Each number is 500 + 50 x the weight over the matrix's rms, rounded and kept within 0 to 999. Layers, rows and columns count from 0. Numbers have three digits each.

# layer 4 MLP gate, 1024x256, rms 0.0816, rows 975-983, columns 0-255
448495432471465546503521469522565468482554558481472562561549633493513485479402545465435503637427614387486512561531519443590418471554525458487518527447416384495610527410508440520419448493601586432482573547508429462536461566439536454566474481528378459563500540562392499475478509421487526497525589514507468493490449493450484492499588629520554442469535530575491539510446466573474501483567555551593542499513560557544524565556477595464520483516517521503495439517516631452506476591514451529451506558485515500518478446558578492401576498451556516415438479416440404508512515563531461523448474569469523577477448477511482552489493505511457470535517485467472433504555420415487440511510505496481478418467499504564599534516597481476456488499584469475494509569490450522537516447445579
536481511477482500566454497449543552552469492505441585542530541513477431473421557575530494491589581559555454607451549475458514417451425569560565482508545546450455414461527501517480496449450466527553546445575462546534485547544454519565506456550384508493480507580451514539403537477541508430483540437593501558517511632572465434577575525469550444551517509610437468508502509501487526471507415544557496587504414574616490527574507492516547537435529466419549463456607502469488616599474546484444499502504458486526495558492405505462510482368501530480459442558415521574543483511500573550438530524441490471504552651484455412404528512429481479548545448512464464583433459520613451507578527553559434459499561423438609542572540519524511462492497524403522406514541514380515446342471554
438519492576500537616509504430534574513509579475504450470543522495526470501444356584610412448470512460552476533528494457565523412441518454630414440569448484572536460482559563521483527508509534427545427442420534604556486489469531457610451493466489492406576488537502411460494501419404517468554464500501502497512464482478524546563545475520499546538516569534533443512533465494484501499529513491471560491550510535505535532465398542459528520439493527408542376440418505539471540500477577453524473511442454508486466400524460616452470512440525556472500471485429548397488540560513494576550415435517480503493482502499475554460540495508443488471460491542531618523547558513485515449459431562487551515465483512489460486629557457493455543488549530527449481538431528542467356475495481
484544442515536514388573470479442683493502568490405589515535494587424562489522529518499550613612467577482500491538491427530509484511514461512476502504567445588423490444490464529479577635510507392548540569462469483509457525558522454488436504461468520427456516421448483451510511437419476410516386475550523517443529485512503437451408460461537477550534531484445498511445476502461500538490607515446467506479550404514501600487530499416435472502492561550525500433543574385511565483566490555532585532521493356524459569471523502491460558486444562478493415480420509502460541593461513492557468479497491467515575563527507453389552416573428494583488578510436529522485445531520519370517439533518605421534526538473555580532474495482526511508588503608541482495564540470472464443482460
488528483525431430530564558495592522438593457448486531397518545501523518462524497514453593456514562510526524523576484470468519459488491403415530514607501602481598473484573469526510438580533571478514494500537474532545521533518500549560504419464486487474620489547462575441434499493492529468420402513433476532374541501509474489423486494436440486394569535550451428540477530559439527590527595371443480451538505434453482525505579424445620441469569366474580526590565475565510580564545502533488493494425499535522479506471505563485597463522459392527585512565556544537571492474504486525511468528460531524478499487469426503501504487525499555466455528524493515544487469501555531598582505600491545540459578329531557473514483328562513571464578619462553466465520488583406451498501517
508450535494458635458478498501500552517482478419439494437431431638506556491499512539608517587485547439491494509512544441520501510413499562486578500474509452543459488539470509601503541496561453451611491524525442430580495443525462554507441481464459505473428478477517573555568444512502585481551534457540491461504497525415434436481503481438446523518552546586482516485525542534493451513474442500469574493550419397507528593514586607446516531495531547498545472556404578425494565514546542573545532440508389485526571515501473500353570493474449578518552479493423477551531528534540524504509483487520564450539517537482457529389593452502394504504571528502418549598469471514482553530497519642571492559575539397524517514509499479577518584505471495492425471463493600517476493437424595
417450412466580502473459547447515550507519535504430507447507546486444501477544608449436590459553469526440513496471448542474365532540596466517483475515486541408452517599431503645493478414473507469478433636495538440477359435584486461533536481626544493598504445471562553457431448521561476480437407547473426497427494494510453416433534434597424472573580450474494523554440527500451430469486474535494497560503472504477495491427618444475545534550409438507562432444559561604513536544481478573498538397497458562509462536530529502447567468453529482428469438636508527601435441382512481544510492564468463510465507533596471502488506497505422476519591432528449442537413514486557550503473440461503521467439582452421469575438469473552480571428495524583533454454488491525460511456400507
428551416394460430485427384383540509604521492516549489531452542489441557511473557577494545473492395437472475469418524530593431477555489441456527531493485516521473519465577492590573619474535462461509433519555433516411393451485533544543476560531550444487498452496578455445428530541509485465506480513500503472500459476379402507534601456485470458646531439531449466524536570551573435537432591517514547596520432577509484466463530572474500503539557557558577575475537583584473448485471601469540495461451437493554471435556577454392516553458459570485489557462471478503482528538530532536526513518438591497426588567537454402456545475516437470547467532505479414567376511565518518494504403516495508416523511402454563578567557509533531525490583518523500522397560572426482435542525428
452435483531533523450432386506471537469525515515443551455459409603466568485520461499567501522500495561517476419549474451515509526476445541454488514446447462488440514524470523494494558490487464419463518496475486520454479381428578516549439387490544472500452516551545419550531482538608526414478438504438455494478545479452597388506471509543550596409512491432413580553505491553437509506456514493458595561589490386446631518498563450421546511524483579487504444544487428506536493527469450519519556441524520518484548504507587563493476520541633486446522415540594583520513535551445477552444471500499579511472481615495635478445579436511444496424450422449550502549412570521437541461456498499447502503479577479422533401477568429533590581499446451500498517470508512495565459483486440
# layer 4 MLP up, 1024x256, rms 0.076, rows 975-983, columns 0-255
437518476435438539516420502477436438472496457536470495496545470460553550515497544482494425466540436547485443489442502525433409498456562540447471459493503567426455440542530500499530520533451498551471411508494537516404515379458445516446597501446572563510571451414513573510441575594418417594532383558442509409580518539487538504414453490446437472537469466513541497520479433471488619501467453435501456477440402560510401476477572496508459545491441486480544498515510510569523542496547512643575479457484606531393385570552430496593576548515474579495482513504485478489507545493494415531535492572531542524504487498505625430571598555485510503480443543556560541507520438526499449464473520469440483566484495589399482594371509513539430544496436469554585461364548497456507503500554475
469522501436483479585490566603422469464595463426477552459452420442564602489470536527517468594611516506535474460478431583529474544471575481481494486524467465490531497590378568492469459563560530453545522463519456491491425559455431642422516500457576492547542415480491625542507507507454485492431516481446502470612475533486488499548524481465433502505533534581619405419567442367471484553606496547600405502508520371454587476504547621480502514466523486536494470446558488481490481450509422477502502424499470604505563496397498506470624453474509461558470549596516513560506563536539520456595423515485449481557458556457474467482479605626493425524481499507565470535512511489468489547530467593423535535471495531570446534465463452451497520403497495506436465442569506578542489555479405
477442518458528549462464515533505470530511389534481429525505448502509487378409500494480489531531501513465515598500492446551532529525448439421604476483523521459517588469498473499528496602508498587481453479491657542458557480575474501538442555472475509511507563442553457376485582492486437440462535481576562432528551582526459552472505539496526477470519514508446541600506475629468477503508514396470522490580575452437496536470469526415481454483486430536483536504458437521505449441444530549508445560451435501498460496631462482586401432531440518460484494445503501471478472508577580571524550559486490472460554588529394478512512482472513567590481493572507423574532402504454419545522576473509502468451534428491549413512467469405464453546457477597453417461457410511434468503538521
461571514446570505438539501374455565434540557606497526460492521552455523541516462425489517626533452535448512424511505524524549507550547406482470492524543503478411455421467441435548537601534470525522579528525515565566558533535485494500491538499541546424470531451482501497474563468467486427544475499464498555459500418505479529439509466511481416556445546526503556491443565494465489487513552530460422520462518470511512534578484508485536557549475485555408480412601482488480537444579450485436559454541518402479478522430499496525466594444436550447513382454444454440450520612432497400504463521463505508537477486581548491460473396507521482510485447462490579465526480467463496428549455527502521483492405592514498522497423500426545461517526454561525551588539571399535470459579382
535501448407471511464630491463476564484394514501477502541524548459580492449468519477466503544537519488509606503515477588412492493441502512523514641536484484528538581463503514464513454522521474499516666501492506478533497589471501547514529485517496499493500517469527560538436445511441450451564506531523519513509310531505547510417372496496502418437503456448453500547506493459518482438476649477496513441498541628605512622527491427496532497541504475394524485594518575484417508581526354530523463522477517431519435456572529458494490477426544543534552499491463564524577488589490611462528508564596461538631547445491446536409408491506505544472552371563515503422611476498551555434500500462476518484557510526430627479543573491568456466510478566552593533488458382494471513541577421
531453532498429562454570588480469489456488459480457426495446477556482556550557540495517581526431547530503583448485567499491481514481569519529552479402494460555480511472407538503574454485574392551506460576536496389594524565539477603486396497443424478459484479426497451534521437550406523518519555424475503408480468530460492492409462548532499517508454590593469540442519463416569541488520460556455474471598503483477480483466555511383527532487457490475498450513453473438499493518512577547533484440517438494561532509510429476509532494486528604511466517404400472513598520588525495482510451515517510464525435508523436527457574447459507531500598480428495494559589480550530552557421547546547493506574552473507528410543434556519531473436407435433447509510493512479495593477532586
495548501502450453582502479553498477538488447548482455582497574562558536540471509453583519569659538500469496505555527562495464434517497539464515487470498425570478516532562507486556498454554468569533438557370517481543565548459647523509471506499541604517481531569495588621595647659528451553563498515510495555487565469460494508416473522484473523542507504502511458553543412428461511538560518479616553598449562527431552556538516422434490454492503530458562537479430511546525526458501540490443445479488419457513557555546544535434545415519495432530559541473453410584537606524442558471449456476507538459404502473519484511458588562419494523577473449505471439523553451546518509427516519568532438543550515513608626539519397520488392440460514571444533469540504475499462543582508621
502498456578529532430413473583570513443516540497421555506537419485464522547469452488460517532515594521533585461559545509520475563450523508502533461567483444497529518532530493384502487492494487532496476516484505437589561553531498508510495423577401530548466624564505428462571455506478485541543438528512542548538542420553562409477511541550564473451525443474481560401501439454441472479493523370441531500383506459653532519402447531564491435483482450439439466528403521478524567472510499638452520464506498402471493498573460469496543431475504444504534478464560501434442506493480580538494485498454589469535520503441548550483497490551482570585519484578461557560502479515410435500553581457501400540515558491540556579497562417526441486451414526567551510489507506559393579505470530
499532524631510507515554481462491522560623510508509522435534502508429525511499590505509540447542559532552563421487478534446476421569580479565558569507423446566481428391532527494501510566571430477502523507430516495484513492539573497540448531555493501504536524529526503454465518450552463568391469445459592360544497569508507523522404454541509602496564540462561499492513485417558460523487493469525470454394456570477490451518585544437451609524577549469430416480438475496467539548504529477493601496555507528362518484430563486507495495467604481630548521461484641432474488544540623538467542517501468441461495545485486518521570564496498477549536519482534533543599457588536467421541520365536483621502551455521547529544418532497454511456539479461471532466547490483524525517552586
# layer 4 MLP down (transposed), 1024x256, rms 0.0754, rows 975-982, columns 0-255
465555443500497464561578520453484556563443514548481489422537494440457448435506462566504488595465575519489576465495505525506457562493442488542464523502532489559520502518498512506416490580542556506401538493508491508499445428493539490535514480494474484483476600373514614509485510470436475598526364501502501561512578493508492559461390422460487564541516569485518540369492504414518522553470488460468493466548540442539527452450586501443450488483509553517399505527553488558498530396498479502545470557487539458517485567396542517541487545477560477522533387443511553520533534502516477556453439504467501514517620519447458539505513494527367472607505512428525448515591575499378591591472508613531595515471517453498595491380576488477545566486587558523527492530549526589460477534504515
528574585508509406578502472476507479491510463462385492571521515452552601435441499536536456618445508515469536468553613504479474426510507472504539537494473396486430442461408498652451497516495559478418454431444570511523475538524478484511534512464543498535547458552477442523621477552487588431417409447509514509528517419530444460524493468445559530507574468487531428468459626506601420424539505560523464426492552456515526562479651480563517431477440520520545536490421398626498540451561517467572525409540511482516524537518559551468524504531446590454553511521461359495477551348524512550373490508538490513497420610504470564440475487573495547436440612535528521445502452466518522524469525478521535611492510571537552477522631504502542465518526537417459486615470480558467402553432528
466458462506512564517582565474511496587528496457432478514511524578504409536507472610509611534500499466522532502519491474516475501500538491552465487500522426396437462491510510465542465507484479602619472446552501546437450504476489469503622590543498526473487543515438547535535494528609549503504399513542705489591566417512561522526485568520489493486545406581577551488576375493510531502588520461439471440526505507529451421560504458514430483576535483566424521493508446591417417553522514569476528623535508627359458535552584523500529506500534474427506548546473533448528370505535532505518511552440542489492428521485444443449517511453463526529431503422444519460465485488600541457576489484491492451655487533567450472529460546425484485544494468449475497409482448520466541531560524
559600520393483504470539548451484511461616544557507484549534535447534508485550506469415484552543499527471527443512545583575610507504531493524469492520547548501520420485478529437530517514488523525489517502563483521557540547519513532593599414524499551428447456408507575537551552444441532518507485488492619521442591422533537495556522516477442431536451461463510500469512523528495532406473440569459435534484487470538531550537444419428612546539443422459421514475561481503511497524566496405471502503523483470484440614470428511463500557511513479518457533458595528471540554534514511418519466568465504545460389471503526564535519444503651466381529349450451530447572490483418446512592509478486473485493484578543454510500555517458595484466455510495484543566578513465522480571561445
430400537487485489350563569525499498502441481593556444536483533492454452524580489472428488458552475559506494457442464490491453537575558558525457557485566464530487422557556463478480429464430539608546550493467552464349420573477488348458522469582522562508456501524577567454450448460513486459534519511528569411471451431487451353505533477544548514490411534541586583544530433532510491480512379475522496516431526523600545464524484505531471439545534478524562585561387572527524441466601590503440515474489492534470522573523485472434447490461471503458527534485533446560496525607608466472555552513556437529529450402424476563522548469527444396417473438478454375504486430547576530479482507446499452421572509468457372474511543545568537592499430464549376481566445493501498444428411496
484502536530503514375504550428563519467502495575511416554531446528561445613490465434548449494464540507562500530492531558477505434588509485560507458448524442525480516536449516504408463466530448521502481514504537547500474588532485697454540491422410544420461510464471401456520462527515519449463763446481617443484492466524584550380546538538481525546504489545576521514475474480500492473593459590483457460519456439532531461462547583464479507496426510412447467496578418457458503494481552575505520501477519490575483438457484471563497531477521484502474505506429532504512440557510524452481528517467486542482488459532524522500535395460680522525491460508509539533553487544497543532495482451462445525573523503536498413563467511480545481476510449509472497484496452470490557516503494
488440406436380451490449487459501420462481472398486540565500518463508463485490480513452583498544365638532540547551499522450480440394473496550500509520551576503453514418597549544471567515569494436545539572456512432505446492521486667568529496541445586482432482555464569534498564568556524532433426483517542491403484501516487514442446553492587585577490393493573447530398475566482511474493554366452553543517464541587507431568556484549496475503494466609529481468530533463528387511542420429450533465502511494459484475454612465486505531507381506515505516467496465528480526493475500503475517502429501467472556511508454447594416500504388580485466407537464596451448550569461559497518466501434533455506515509495559429471486478422479551521458462513520567485563441494426489509545583
507547517511553528534533511559529541552487605476519584503545495509428465468433462474473531398447502545482469391545565521484549515462423556615528524633489504526480593487587417458508445448545569540452543541566537469465425519484519395415503494506429500469487542514508411511534593476467512458523513500478447462491546500556480565459531560495600473529510443578481395493453459485463555547518505497443555519529490483541518576428553530560457445445523545447466580492408435459475521440452424586466438398513511488524481510537462447496515472488507494537522462487464535450481476442492499531558420423495523507507421560487540499440545599504343573579437532589563492504474559481483471550480552438619478495516468571532582568477539425533469455444407550467531486496476479635457418534539518